python train.py --n_layer=9 --d_model=256 --n_head=4 --n_kv_head=4 --head_dim=64 --d_mlp=1024 --vocab_size=827 --activation="squared_relu" --norm="rmsnorm" --norm_place="pre" --norm_eps=1e-06 --positions="rope" --rope_base=1020.0 --rope_fraction=0.5 --qk_norm=true --attn_scale=0.191 --bias="none" --tie_embeddings=false --parallel_block=false --extras=["some layers without attention", "paired heads", "shifted keys", "gated attention", "a norm on each head", "capped logits"] --init="normal" --init_std_qkv=0.0289 --init_std_o=0.0 --init_std_up=0.0289 --init_std_down=0.0 --optimizer="adamw" --lr=0.00149 --beta1=0.9 --beta2=0.95 --weight_decay=0.082 --lr_head=0.00786 --grad_clip=1.0 --warmup_steps=213 --schedule="wsd" --decay_fraction=0.835 --decay_shape="linear" --final_lr_fraction=0.0 --batch_tokens=[32768, 65536, 98304] --seq_len=512 --doc_mask=true --train_tokens=559600000 --steps=8548 --dataset="wikipedia_en"
Each number is 128 + 32 x the weight over its row's rms, rounded and kept within 0 to 255. Layers, rows and columns count from 0. Numbers have three digits each. The size before them is the row's rms in percent of the matrix's.

# up: layer 4 MLP up, 1024x256, rms 0.0989, rows 632-658, columns 0-255
# down: layer 4 MLP down (transposed), 1024x256, rms 0.0943, rows 632-658, columns 0-255
up632 104:119112168189126159139152148157130158130127100177115170111103117087039137066136073085125108110111156082203111102107207104111131138141166142128131179143066134124074074126123158138140093191149149111135168126158104111114113149081176169110149161112098146127124140117167225097135133056188133138095111125122084181112122153111127091058173153091083175148098139188098147072105100127096086166207070111112132098141129107139170131154122129119098130145139147142119125101090167164135152209154153096185135034155075127124188151124088128134135150135131179137115204152096106146052110118164149171107118141122114097128168140122112121181117159084137109161155123135113163099106159075106100143114164115111141086143125125120125165144134159125138126117096176123188150156092104144155162092167117
down632 105:069147135165196154133176130125114119141150092112166224194114106117150164132156129114112107084147154114147148083078171104153108139078132118172078079167094118092078111129131169143075134124177089117053173149138071204170093099161123130125136111092071073145127185131111093113150205149069188155142142099096113157125175098133154080031128118092113090129101127121177147179179085107088098082139146180104183128154140125136118143123150107127146154166151107072106093082142116164108136139163090139109197123132143160167160076184091120116132162155148153075176110125151116109120183144118171085070137132158126140145113198164135104120073126146140116122151098149168127140107131081091139163082141155098122108145143129132154113095113154165110137138153133113137088132087122096177154113082153
up633 108:122148110148107125160152104187114058105110172147098121161076078099062065086169070097078098137147087138140090128196183138084163138108148175137112106133083076102132114126153182111116142111148107079158081203146151051170123181150087125120137191149170142102141120107130091139221101135139134144114116144115135117158096066135205093120187144159093121146152157117138053127144123126093086086139149103127127123105131131169147116100128073154118161090124132183123170139125143125116073102099137102117144082078134110130106117173148140105117156181151126067075116140120102091175099102137175104078134139159152126116163175171117093162084119134176145123124125128088119143120127126083102076156098173099120091127141067106183138096173067066178116114107154130170110139151171141136107072145096
down633 108:118085169114106150128147151143130151160212149145101134131134075068133136095114144149141076121162143175201167108131117143157103101072087130120088112113132149205128058154128045093143196155107094082110137123172175080102100133112187103159090113108147125131172136111191114118086088187111099088101147156115157133162137064163152177084074153120133118131135056113158153112095112132189171149063156128121143135119096132134163130128125154142127154161121100063171094129114146115159126098099149134075120124108157060118085123125097174143139112136134143122104210140098037163110176067097105104081155117130115150075117116093110122181145159115124112143174060117155165158117070094136096152130148167109129084071107105120114134162124117108133175182124103184112120115102188103087116105126146
up634 106:162163120120133099162162112127133062150116134116183134099081167073102113149134153110167084090176086168144156124130121181141083044122156170074109106155132154133181155102137085237158085089140092141134127129109143165105117169097083126148093116133138107129097144173178161128111126109114140171145128121122056116172179178091068126162125209120144050159082173103095130095144046109118121115147146097150103166127114113128147133081141116122124085170042044164117145111110162232095098124084159089137135086141102122146155136144112139087128144145111129117138175093153165102133119102154120141124078096100122168082140133109124128131153169093062136083118143085049155164081120132086161116132136133117125162143163150131109130068145126103143101097111138125089126170129186150084155118133130
down634 106:098126118136113121110136138105138111138130183081091203169082183113085188152175110105146140097104136132141172145157120189168087147063082036135112126122132155179128140055117086138110118156155158120097153109138138118118136140081100125157145081136083146091196134136144130143159112135035172076158139153094113089159156194136120120066112114116093121104114113168091109061143170175124131147104142142116151089189149179118147145126076081131148160116120161071119157138154127156157119077129146123119130200128121154115158169102154083162086146186114088114082140132156135057161066139097132144154117157141132133191134111131033154135144156123148089115143156154106138090095130080120092065111119118095150141103144110118121081169161194108107096148084135111170165158103202150112114083109087
up635 095:154091092139120094142112113109145153085077170154170114104148135135087107122128127126125132141107144089052142093207147178076101044154105208164098085118092115117086113158104133065132112123144099123139133160174129117134134132094108179144119081203135099144152096101102110114145126123171148105149137145171076206128148086177121180079100123120073114173141142137160135141104133097089063125143107083170117148119117109073118118147168148112079065168138076136115129190116156129114140145094107097090090108114137094143139130088114061112099220186160176161090099154133160156118131109169136126141065143089153149129106169166108124123136133130064118067155138131133118149137156061117189112138109068097090122128099195166125125111080107109150125152140157114126076102132158045085125068108132
down635 100:181082131131159116137148094112132181194164172111126138162120112151103170052186123152119115065161126138122138147126151153152193148184129133127097086142116169102096126161124130115111136151054153105157097139089124120169099068087165106130159138134120136175148120106145195124116108094102099120112152202114236138143141107099179084175121116139092139090134051134135044120130134109102078117159130117121143094146099173206104182149134129128139144129142135133158121160047094118148151149090109129115071189112152088141125093167133153123115159122190174149139115091144135131133105133200101118105134101124153043154092162147156054123149114152122113143118089116155140117149148040134094124139093154115090138071117071157083057086125059120121148146136127104081128148140118144114098148141187
up636 094:187092091105116061165135159126112075202148154172185161146085137154111135128136104141083158151125137147205117163123191130158150112116117163110136109133141080143129176086140175136180066087128107100116125161088100105157155153098093113098182133149144111136089107138093137123140167119148082103120155149179140218132086127066133151105190125196136063141098141102116132151122164111141140173164117169123162128184086147120127157100111136126153112079110136082137184138155085102148092146123161047164099137145139105118124139102124103153114151163065154120159153114103153130110038166148117190135155175109189066113121064135129128154133091113133093098143164120101117156081137166134093135174126112115120097124123058046131109167120103148142134142115131111040101137149039125118138183106129
down636 092:091200168070176136123098141066169181102133147073110154128121103224117183068175112137133123083111178064133146145145158155066115091174118128140091083121152117146113151123123139085163108122141176137107137149139101082090121144107141149188107113121095117078106124124116107112133165106110109099154121129110091104098121146152134034118139167147155070174107101151062136136171092157137148108168138174165144145101136050111132129107051155138152163141111177101151153142170139113177123124142161133135150136164129067148145113116075089170173143114096094170140100084118195126149093094084146102170078131147169165112146138138154124127105128173027122126177152128103145116114107177126131115097152092096108064077115077148120138085190115125106144138075080126095178120134118169095082145096158
up637 105:128105219127120097166116143121102139179098097138159224181077075086102132144103164121168122135090133127117092157128083055178089048064149155096152177127131150073137125135101104138138120139147104120132078134165104149207187172087094124121090099137166078161143149097169090156168139135140116132115159161125144175171178073077103088181079181145129124120124118136165097161129119145164108069138142104143117159095159134109167087155092181173099154157133138086142133163064127112102127102072151146154106123152115161142139152133151125072134141087134174170143130185143136103152150103146135132152127134169130086133135129117126111165052095163110126115126091062139126135140083152084149117099139111140127113104108154141079151133117081127157125129124186110160105084208076081082137100053083
down637 104:134174130109136134129168144076121122118073125140105131061134104183165150125104176185138130135159145150154136097201091151153105177107159207176193061141168049137081144111133223093115108130104140113120123163118139127155117117102137169177092139151121154111145127119149103171112159114102119137078162102118135104128148136095122086127141050152094163090158227085204198126117101124097170097163150095068108083159122090117128160155119144126166130090129093130142090209186121095126164112080122149121118140122121090123103049119131121131100126214114097136148083157126162134138093110146168117108141096145120156165098123136085134147125128143079125152144082102080129105097096131182091128157145120117136131182176193173142130135151155102128178125118145205161075122121116129111107181131164
up638 096:141152130129089132158129117181123082102083163191148139176169143086157164118185094137095141126105142137136121123143166116170150162123135191118153114077142168148098133099089131124117087104124129120111088168106204107197176121156147110092138137122099163106088083148124133098121133067151141192134105190105144040148140106150112135143109133204137128124107120156136150103083128120109113098157120102171174164162138152159129152113103098098043155101067057119145130211150110170226133148089146100144114121116126151199212177139199149162044099077077119163119135115161109124131151099175092133120118104126112128091207128121106129075143138100128091114155139059113139114165102152161114132139131101089130146137141157161171149120124091131130161118167100174180191143121095155143116143120087
down638 094:140127125184151132104108087142120126202157179143155117098137070076115063078135080171157175114090154133082204136152087104111152070138119129055217074106157080106131141106127158109127119137108083118141029153125092104119119135124183137081141136132118075124145117082156083139082089168111118168101128135140146202139128148096127152130206075136165161098072103128160092131126153138124106130124100151137084130123113125195159122157168116092134108110085099122152086133134144158123083112171106145135080056104152099119087090141105070133095081195117163095109122174094153110070133105143076170082132168164143118085094142137110122152124125197109164086124121109106142147117118077134112125107185192174125121091156153166172125116156086087139138136092150149098087150149160109120106094112173
up639 107:128140070146108104145155083154107141154135110118186122135090095107116175141140089093118153105094053127104121102129071167156052112122098134149115116092143114136177124153110112117135113166141140124142164107133164084094102159163180108127056123081077078069099130134127093131147117112079197133086045122114074163159143123147157145136072125132119129120113104111119109089152114167138082103109144089121081108127134070134190165085120139093123121041101092118182132165087139122085116146118124109170141118109099167170084121125083085128131106103140097104097172127142114116094138203103188114182152162127095151118137104099138076099128141121110090133142108078172063142157163157160132088123131174110103101181117193104095132099133115109136151052117181174123077109180056045123082096147066
down639 103:117116068058112152132161137208109167172128125099148123052136070117137164092105127110174133115174115137123139117153144124110147148122148122117127189182126131142145135138177096137146097146021183166109162093172164166150175183138169166166116146114122149135140113062121134125096065199113117092139120119087153124152103070138124148172098112155159166130138185115133077141130139154109078147147159155130198159136115087139096108080063142209143097093155119105113145154147156181132125078164146139089129184120155123147135109146160161141115119123134161068130125131184158080172129118061112103128140110130102146206132112098101140213117119115159165101071179122068120091115155137115115179146098121133098139134149170164110121177083145160128191079101125146150162117161113186136118090118072
up640 102:138126119110095085145165117129123108197111147157107187135138144099111108108110142142153177166123114109113083135164188143152131164115111101066081139102125161099149152148156090063148124065149138129053110161181099101107110134103107170133149137146113145150173183106097123078100170187186191152109140131076191113135110089139177177113125138119164094203056094113107143068118119136089105130129149115153078141146149100126157174118144081105150062138093128111136124099113185169177138130147147109121181135114131137182128137133106129126147083106160150171078183102128098154052132203166088150122134089092167156184107129121189117128052138086058151103075119099152132099098146169106079130180154144113136067132116110102149186132096107146146152123060140102082150155147086145074123119129125
down640 103:096099136111111128113126142140129153168127153169121091158158141116100115130138121129142156181137109176137149153117126093084151103188096182144091132087158186153129123142058168136114166118139091147133115175168169151103086196184134065151127070102101133092141079167151098121103138197225109080101097151145173132149144127104087157163156133196105144120080163148164139168088128097148119077085142127097098079148112165163140136129081134128113131152106087112164057123058146164114149147146120090151087179162082082154142130084128128141133110151127121143209104105115096146115117063172185118122127130155119145083070159167111099081128137121103112107203202129106092133099092157145062191148086114077109106127106121118108140133134129158138092203191112174138138101109163147096127066103097
up641 104:157126142120098153113156150116118132140164134096168158181064171115072094158133179165121142178138139125128144105166115112141122171141122147159197150082077135119118115137123162135141130159169163124099156173172088150112128134142090128129104125085121176140110050133122071066188126189149105163174069158112121141140063175092156165119105119146097183102130147137126155130140110159160074085097086097125110144117144154144155187125152133078062096102128145164094114124078146117076100091131122106187168166080149124061111085132152123091136116158183127060171093121180150119085153108115113109131176116143137097171181166150078073170072100156143072100124134050123085187132152116164155158116172088153181102139194114163136160135143148107088136161154147173104131133167114162074081150144163
down641 104:104074111150081095110159147104102124113119060139142121147075164167077187112151150149136140150128094163108171068167106087094143142148140087109105169160094113103221136117167120174142111132183152100109128127122102148085147120113107151121112129116139156187062154082157133115098132160104151078107202105119098088130161088117099149121226133134208138123130164150160130168149124140087157146118075066142132095167145144091095104102155114152121121137149168109124127116184116104079153122144061107089136145104141163095141113140206101133109189112149080149155106197069063102165167115036071125117133132109133145118175128119109112080116107101100156157160139188178129124092119097133144121125158069108141106114094085081151098123195112101141141146115093091128092149058110175178118143129127
up642 102:166192118131118142163105118172120088136125190153148129167151130102111160156119159105077089168054110128099070124122105129161126158105131118062090147082137148126145101111137075100077078208133114140118140150148148131167133186076109159157102157087098079134119152118179152108147097154153096136158106148138157154146172135135147145128127111118160115173119151145120153133141079133177100119188143144125142084196148149117162151122115121132149128140131071133118135164160173212140138181075132135162085135140155082108154159158098137196137086140164103057118152082137144155113130136176100116090160123091118187163158161051187089143090153128101082137143175094110082146112172168138078149150094111133076145213103144123089114104129098161099139136159092173201135037095103077130112135138063
down642 100:132152125120124083153144137152077060073139103113131129137172142100190126163122117154115133112138167108158112153168155049186150156166112238086121115089105102125116145099099172154118100162032141121214126123106100099166159102152187123107141138109158104111149167119109096099110088094063110143141132119175171093174138129131140115142069130169142161163117163183124159151167166131109157165100089149098142092124185106145092172113071146177140123101090152148054139115098163140120126137156111174120175155079093177133123110202139131133169145096072154165133131094112113099104127141061153112115109104092119145161088149188120127130150139125169111185095116072147105131073097125104115154099118198136159091175117132107164069141129176154161156156159147140167147095182132145076116112148078
up643 096:125174105116070130128155166120139127213141129179108150127155087143149124143132145105095152162078121127137101128118161065152105112136144089098095101079178097150149124082099126104127092138130142152141094192160076108169173095101104101128098130078129134075071115112143126129121111088150123133118102135141177153191108129119151166075149103117079118131132136109092103144142074116127112133210138132136184141198139155130143103124151085137105108156085147123160146188138126139145128113092142135164088078058088162110121172078158073118110161152103110092021103148136086126134098081131183179098084154103134078088156067125153125178125120186103105138178135122116148184131211140164077110108141127169124140161111095105134177160113175120171115013084093100153162114149100117120115154067141
down643 097:139092154115090129140130089150101104148121129115096155093148088153132136046139190087191160091111109151147170115149155090133147113128148174143058100117142154138075186102133170146134175145050118096121111111151135152110127174108116111138189115112116160130075132105153162093112096121089166127095110113202152102178124149074131108108219140157196154132123113095124120182173125132131103105159098104114131116175169149113126141113131189086166089115077111152061158135095181165145137126159121166167129078105178102073116147135112114158183166080182145158130084115098123051131101117119170110171094117110132191144165126170167115114101138123171068164111176145112095085127128203181115120120092153076166085138141152104152189151134156157092131133143073160069128093157060111130122153125109
up644 112:119151086138151149215171202153059138086089135146124194152146108116120114154117169093080142185115107140080131121182196140078133132082116124101050212159153066086081163140112161149171139086152088147079163120119107095153192122132139143106147106116097165125119179097121140112141178146101089152136122130089147118173159125116133116145138208169089067154137127127112116096113141142147181116093090086150138130089109156138153201124118183120140131167133133154172117119132096173054126123083139051130095139107113115120128184173151122095156145129125102116188146129158117168125105196127158128141130157133141185105152131129152119171125095100097066080082117102139134147160075173065166085107122167111153085114148141106053101159107120129105097132101112133198139110118089088131126093140129
down644 114:142116131168150128104130167125151150161141145171191089126113150072094127089075083131122093175191123117132101119069092169137184094101090058152164121163115192150113145189135163136101114090144122086177146128169147114133117159135115139154168100136188115104103084146158139136164144126117112118110110162114135137109166118151073116127118120134140120091153162137107126101138075095132139116186129098151112095126078177091131127187089105081129105128098080116100177102146124213148134118083110125095189110151108093163017097142155150169178201109111122138138137142143136115217126107153133126146163146088083118120103138166170186095172121088065061149116146215112128157164103083178104090163176164125080130065149123136176193116108122135116139112137149093126139065106122083138109127165144
up645 099:100113150125126100167101096109081128170082129133123099189147115120156144131125163119127130101100097084137133106071179146151149092114112070135127185105072156114094162166115160132163096144159122103160081142137072088075114115130100115115100112150155063125051126067122135081153105130103156123161138123147112144102166095079124148175162171112005164116123116099133134116124157153157115156109096086088123124182105118099117132092115166110110055101102075168157200167074104155131097077166126157174126152108119102150151153123139098137158081177120131154127071103075175143160113170111141081062187184131120123091111151063109114122130076110161117152114134132052148092081077158149150139104128143102079172124138115158191085094123165109137115104061142158133076178114104153134142142105069
down645 103:135092140186122132127132096075136098150142138151115119151092147130133101085122108149175155166126140158167119111080166122138098142067122185116129099145078092070140128098120109103118126127074146136085118091102122124103140122131125110102111170134097100119149098146073122127135088075126087175182148120078125179112066117053136125110112050115102096097197110082149065199188126154149138101116042149152120097068090168108120134136109130142176057091158095163154143110155119067105111055114116129171069090118151156139161056132140116127124117138168115190103202052175133125123160142131141165163148081117123120134103101156098087089113134145159114081177161126213091168120118079194079161111099130144132080096170135156104115082134128112086128102160149100153133135090120085150130147161147
up646 092:108127152105128093162105102128062106147112154140154155124190109112119151145132200142118099124062092132125123105078130148115107143156120160102133137113106138061145125138182109097135096164156104156169137159153052075117105142166159115143120154123148179164072147154141104179155149148142097120139126133160111176134143107161104123097109134061109036138094140138141146099158164149092109151096120136137083131193075110164112121132093093158169137134121141121138057112162204157137113152089131184109105182055151138118168152071164137156119057115089042135085109119137154184138184176127115071053090090080096106116130106176152119184100083123103147134130086100126152100137126143108121151141075141127124129158140149067071083110106115145065111069079123099136135123144127116181088049079154
down646 094:124099129106166115159162137082081083153066163128163145148148135106149097150101176087090157126140108146140116104142132118055115150104134126176163102128101127096141115157098173156133160110169174134163114077106187148175207123089141132190099121123108146140140102140155113117080229109112195155152090118137165104166119117095133181118123108171135178151116133140104161145096089153169182115151204107086165146103129084154210141138132106080131073169097181132150151190091157102102150141147140101135154135106107149097131095152163138166101165186140189144142160148175168119169096071092136107126183188099150141153162167087111209118141136160114160111224148130128112114121102154082155101150102113091146139143120152122163156112168125157124125164152197189132134113126082124090157065141112
up647 107:112188130167087148159134106135114126135162118119168140215082140136142152111098152120164111181131105129098150121097177097106090097117143190158158152131078144134172147055106074164142146104138055139102146132118164171173184132118132107109119118157117100130089145105145145156183117137142070142074161189178117126185194129103152117201151090155142050100050176151098118072158123127159120109088116096143129150112118117187215144098127123084088126161120096111158121158155108121070127153106166134151148167082067105139126109130153126148132116096084146163061107129148158104133070124131068168075096196142130128127106110183119105134063134144062121116165126119133071113118143104163115154136170109097146145161125108210096176168156114126144155143095113171128067119143126162112094114120081
down647 104:086193120121110137137112107127127110107118162164128164107149163114107102108121130102118175151115097127118113135156134131186093090110111148136104112107115150108148144132094200106167157131126129176056091195122189081112137102135151147141148110152127132152136129116030141066115166163082103150142161129133065109117076084193177178098101155149120118107123113176088163129163145136136100151161161109098051089108137129120139098204116107129117112155180133101115139109089194203128140165097154150084138140106109147154083131138134143080122152122083102091132125126177090127164155118119124086185152123174120131128142224089119160174106156110056124113055097180124116088177154121116078117109131104090105165098138206106077082092119160164155147120076126164150064104119127069150120085073183
up648 106:184158175080133130125145118111125124148084125171094124115132047152099153148193087110125097114119156160111125127137164128130080103088139137176122172176065106128122107120132124054188152106151119103111105164163165149125147094154188136082113131101140139108112171104125175131177150145216118136118114221109126155121105146135097122144148117135096131149111119127150102109153144117147097198155149161151096140096063120133115112144144172117083134143079094153137134162100119119165149154111163100081139141102130130195088095150122016136081138150128154169101140140155142094046177119132126111147146078111125091084092135068077139048098047138165082174191128134144082081123144165104099144168091117142082095122102139156108123148095154082117152125159150096150118040115141134131049155101116
down648 106:175089086114139106120129128096140115066102125136157062137117122171158132111208156168111072140224128107196156159110099092098157137125170136138111131133103150142127184121155171122076154079150108112140103049114198159172147119132129136127115190141118105171119107143147117113138153100160116119148073033128165166115132124107136129127131085198110112105139087057105142176189151147157103153162114172164144162152119097070134176169152096113069108163116072113125105146175117139175167131165113140129128106067108101085098138168104161096106101140103139177119129099109122119077148084173148163134183141098108198159094096137201147121090147158114145101190129095094086168166169122101164150156169145103100158101167118098098128091134120081153098088105126080124108150129105104129187133170103
up649 107:139090188192093107163109125126104134104126174129160117142073149083124132084103147194113097137112104085087134086160137135099153165139105146113150200147052163140083112115095174164171079141146121134119130121088149177132158149157165097132142124108086135046055116163119151143164184185191133147123122114161121138095183144112127100148095171110142108156134154126114127156135140123202117162097157098189099134151108161164158116171135169106104114170087099135132110130106140111146151138150155121178125096116112127161100131165095101114063065191094148162113156106126114102141142119095195135170141134118167134163094130136099068226088106091112040134090171109138121121107129111052158162133143174087055131168165100069086187094118139158171145068126095143095104098144126097140124134134136
down649 109:104127151151140095125123130106141113111151113112094139131149067126159150112148152112155142123090115141126055100094078084102137156156111084133162148169068142153096127093147091166105145122150077162164134069109101088135166131125140137184127102173141134159094111121110091106197147150104124197127132124192146119139171108194160138119090135158145128125103094134157216190095148108151144158111136198125097150108175108111111122100114106112111133189155155195137147079162128156069110141158151110097105129190126126120099143071120068196123153201145094160102019136133099143157132115174132187194142147115061091114164189081127115168114152132138120157146100195044151129147093159172137135160122099104114116112070180116114161158119177154142147123097113169163152150142104127113109093195100
up650 107:129175128167108134138152128126088143188094162110134123152185088108135100150186184097074146121117128123151087145132142116114140107030166094096138143140110120104119217097142143082143064140141082088130079111146139155107157077135121104137091049221203101130095144105144136120177166068185082146105124131100152131146095118068140102110119119107124108157123160175159083128159050074144131136168185136129115161141085092101110129086157105122130070107133114117107105149139121089090117120114106120135155120152092134141094104109121096128153113103091172126086114180100114150133120154170134165135113202161118114081093144132175128168072081152094163132091096065125125138090103094047165126133129096133051151128096187058200163125129137151118135085126083125122109129106078136119075110121126
down650 107:076147086176085164132107090070141082170127095178161171084132122128112138114171114169106116089132166156094094104109103187143171127096150062106132130114081124188131067098097145100147160073105077114153099111180141129100105069133116118102126109096151099134142142112155125126141154151083125124156113141126130120172083152088138086141161119126113175127071070137149109137078143152161072161083142111047136167140139123210086130133136092157134179159152142104140090088115114097062083150128103175136204198148062089128140086089097100087162139102122141098231026157103116104099114092154099133145127127112133144125123092144139124118127109105098162154095121123139101157140149120163095127130188123186174128110139167093169115134182105140092153103121157151159153087070128115159104171124075
up651 099:166076129152043124156137143100120079146122096167151151184124130124087117151135108128088130155128115151144104147138121139076116115125129163129145108061096156111177140118186172115139106186144141066114138144138174114154182159139092099042131122115133147114138131097124133113174142111177149121145119099115117108105102141162105159224158117214069143045105075117105113086161122120165113140173154105101123176084097131120164103093108095106115173124088128184128110144114108157162101165138137169142141098074109113165162182138100139142081169116152147127074091128098107142119141174144050178089103141104138167128139101117160121147118059092048147119158117124212059154092093080080168161109085184107088129108137094089144180133078139121126103093142079128125147146086108124069159119084113
down651 097:135132133185131077183132122113109167133091157116122133135144134131150131160120148130146083150169140083150116149111129056126230103151104186193125063132153084111133153059083164171095093112081128163089141074129139128086104095168102097148123161074097093135115117162116138132089124108202113118174101095092138104078150114093114105155068136187194159130186084104109148162075100015100193085155144125061168148149099141116154110135147113124132135138175154148094161080080121089147161155168139114089156144092112185127113122088187121092135133125095091119117080090114145122117134126140090115148131135147105155183126127130150140079157148131152148145155107096133164177105092153100079119121143125117122094081112145093097113175122123165043113188189136102124107139141090132105083107187102
up652 091:150113118108092154112111107148128125119148161144228110128110130048108145114149130138113102092093142123148114074121142175126111042165159179147122132108090145120161180148133188144128119173147133097155120109102156113141164127127140116129040151163094176098156091100106154116112153170146150198130129096123094094025128097123162136120121088149189122160083168140076177089190117145102122106116108108135102141149144090199166126080114093093119126065120116125137188084136185147147096159137117128158174127151145165131137110168098146048161098080163114059137132131144076089120120065156125129066187131156186048134206089150109115168113100107126155143115096127108112136157140128114160104073160133156164148126181137144133138132133142100150170143127165155086093144173157124068101078153112
down652 096:133119097156163139113112110155127151188099121111083129122146159123075104110163125115081194131113109112172114088144128179139194128036128174094094128096139140130153131146111145120095146136176094153145072159123108175067165145100080152099109122106138128104122150152196125165132163201104129157123132126157119117113141130082125170112115093084159093161124148126115129103103124144078183111101117119091143096122166137125127101098123100172172109104105081121148120064153061109147245127175105182092046122158236152146116080161121164135084111102075082118110107125156042174127177207132069111113166129104127100141134111163146113067156117156103094125164131116159084123189065142148140135158129125069134116161147122134115138137111140144129114148133167093176087066133158086117148135105143
up653 105:103118156122136126150158105150122107089110136232138127157115113087087153213102162095137155131105095157117115117168128095168111122105144160125097152100133119088199146115131093201121089139152125124120116170114080129088141159095157172159116097107059113157127135097097163155174116107142102171148121150138134177105095144099097149153080176143078155127048108106080103125088102096118132150082135083176155167131125082140179177083124115087150145130096124175093087172146171153168072107134174123097125090117121133111166163165143143185160061161124099111113139084164139106080123154158187179113131099168147143092101151120177111163139119099153138128145101145173165123129132129113129120047149169112099165148096151213145112185151163138151156101158119224186133103110096102108089196137075
down653 105:144065160162105132190097142100137175130171115107178163156099118122111117071090157132141191149098140169102066144175122137120198103148153116095073185148121132099120179118149150149084114121141117152180137123126120157214106137177092138143123161212153090154083158138103139137155120208168102157071141122143158110152139088105099096136124155136101051135121121157144153147115130151162145092129123106116159196103120132133073061090098134101125126146061117107142133129146109127154128147158134084157121172127137133122148140143148122148139127153136127110187115093155098178113117173149103098199130118097127114078156104149151134042142091184151160114165177153132181126169054194139120133179179088101161107177146124126097149180092140141116139170038173086120076096099112147143121150067102
up654 108:157158111142106114128155121138103100137086114130127141155139112046094159103105162073051120145120138136088068153108165179136129152094078159078171129137179115093139160145154067159164112124144137173086085157160130169130103102097123124166161095156098130109111148148169145140151171094080126185090116102127083141119143099117186188137154195106117138106176104111149107131136140142178111109125108049168179157139128111204110087115117102128125119125140131114130168097082104132120120172141120117096115149086131104146116188119040128148077162108141089074090090088094126167139132105127199172121147190116181105141158135131121132157155141152066149106140076128143090144150127151125110145113130171116154190114149163078204151091109166120118206143140083082143160137206155084144066099099052
down654 106:135074141121111147149131119146141117092140143086078081150147090178193110179126157133166131161187150096145124073146067091108125141138115157096172168066117162155117117134140133091141115079092151185151127121126156102073102082118167138094061088132131105149179151140078116078140061101107109079094112087187138130161116142152107138083155188146048116128187146145163100140151149110148114149136104114126137150139129122231197111071157156084161145085151134155192178165089128130101093104134136099064119110101081108068122236119181115127153149121093146135136108109139161165152132141074104126092165078112107143084134114172073144145143148115138166123130120150086100096120133125170125168110166166102140105079145138124076134091136134180141122142106095169169113082157129091144122086127188
up655 103:143137047115127138111170147140144128135116123202150133148125058166152163096162130094125115123143134119089100106085136143149166108146135149147117146118105081155130138130095126149095108177157132140066103197089168131197156188072146128147131121162157173144135146087067157153111145163146129122102158162117099118118118157088156042068081169126149096119153134121090154108066162094125111145139140152140065142136119093064128130121116194140088137117126100119141160134125098169173168198124108112102070142105116145125162159105112092182044157144101104200145180136132173088072040144122121190138122102090129143155074165152123128112118212142151143137142106087146040111131114175135151145119092126042113149144124111109112156112105085108214139120111119194119096114148130081106143111121130
down655 102:108119161136131132113132148151059147076134100062111144122107173174107101107112199154140122105113159124122114127158084072091133198155093117121137174126155120170103095105139134135073161132106139138205180142096091148151091138066112156178161138107060116071092109066137125129225132130055111130129156114152188127152167113094116168138128107141104113193162139132188053120147167122136137116110126147173137106110161075109164138137133169124104127102083145136138140109149176081112079132116150133108152143130075108133091070118129179173128152161139134070073108105099089153166163146079151155121128131093143167069152120168205089130142129140126139154178154120049117176068109218104163148137121109132093084132084160147161103153198160119160130117102063146111138125136137133112105085114109
up656 097:172144044124171188155161141147130084173152152107166141172156103158066175108164075124189098184156082148154119104092139108159133044137131177153147132164082150119189130106127118219131132081156111135102128130152078206147140126188099143099131086149145126148178099071129095160137033150149204096108142144086135112127111134090147094101104181133142148196134139074145183120087111132129108103139159142193131181181104123134158138127106143143086123149160165158164176099151095130114106141116175054124062112124180138148109158148100118168134086133137138175152167195153134135131127144150116141111186098089131163130136089106151137070128119097113118108066188095169109133079141087145139155172132091122107130128184123168106105134109120119174130127131115114105125087113155145131149085123131
down656 099:152121056179152090189149098087106075156115140106107079121104116135154103080152158133123093146114126137171121164149190092122083122193155128153128150099109169145125160152142204151121142151174149127114163170152131157148168085153146135154113106097118082134138138209183062175187137158113191060117169129126134128127174085117087080074096102133130144107123142064197113151124147098185176103142183121138157141082088158164153103156130136128101133152076177134105110095114107146118179120143117097104106133094148132094139099163082111136222117136110137105088139156150101124110070145136145132180181115110130161107163123136092120094125130130205133085080123122098142097071096138145127070140095131114134098056114164106109114145084112099092117178119159121110161164107057156137090183201144
up657 098:140151147145087113165143101131129166188170108087091163152137162135124118142068159139125086087107139178175177147099108096131097069106137116117165120161111153098129164125161187150072039134144126181138102136133098102141121173125152136127097121078072100138107145070153093066151140132164146126154124100170115125125117117076131127087108183100141150154061077094120117135115125131157127140085156162147122196132119113121175120107139194009139130140097076120093146151119139193163118128089100126135148067122100138185157113139085064068108206136062170124125157155108067123080099176162121155157063176086174183142127123105161088117111130104157095127082137110066116188041085118138129117123130112117115137095153108116115094162141135120128107155167147167155118112126133099092083135123143
down657 096:103108128081135104118130165103107131096117159155098184159148134137121148098123099121158100062112173134126079132154123132082146156128084105193099108064158119137073140102155158118138110163114070096144143178215097196124120170124176138136107144100151183125095150137106219123121171149131102061159121144161189185108104105146110129126116110125092091188149108116138132204143063170098213092107072152093137149107169124153070197118104160104116069115163183111180147117148145135080107091105095061158153119127122115114101149063133126082158111119105101116063094147197146130132135140104165181152100129088146172102101138127107121117131076132075108131134171111184145110120115171109078135124094113084120135107110133171175105164123174111074076160170115098126107148132160108158137122158096
up658 086:143095143148083154186168108150065114120126093180128138104152108136175152117128117131148107056106103127163131079165145110146123081100166101151099139139081162124208107114114113167173154155133188057139125118119191114120124180106079157075152147142130162092092110143152068145186167167143101159102140147156145103158101131054171131125102134112129129156159187144077137141153112154152110062180113131098139114164150161128166116053163084112096123109126107114133102137180145126153143092088118105119109155128117110156118175090187144123105087092088170109068112057146089117145108145141114131141093086160125115129087120166135124065160153092068146115162153093091138103107150092118118171161218179135135101113129235127168152130061132102155134130147107095137111126089055091167086132090160
down658 084:197160156139096122181084142153163170151132114102124122140111202081149134153119168143121138166163147095112129130067128097139063111077106098175095133147141141166184161157103108123144125045123091182135106198153083140154144111095124128208120111072134133135081138126139137087115145127130143118172103174135148095124147121186133102124122114132101105127141137106046104102131130054105089106111136177149171152167158143148109168137211171124150136187069152123140077153093122132152114097136140093143092181099093050148075121113080141160136205210139149153128100133161099132135189162170153067101142106113107104118085139132119151128114185138185078134130114096144165103091074116109151177143099179150159179099128113112097140102120104152085127136154140127177107107094091150161144091166194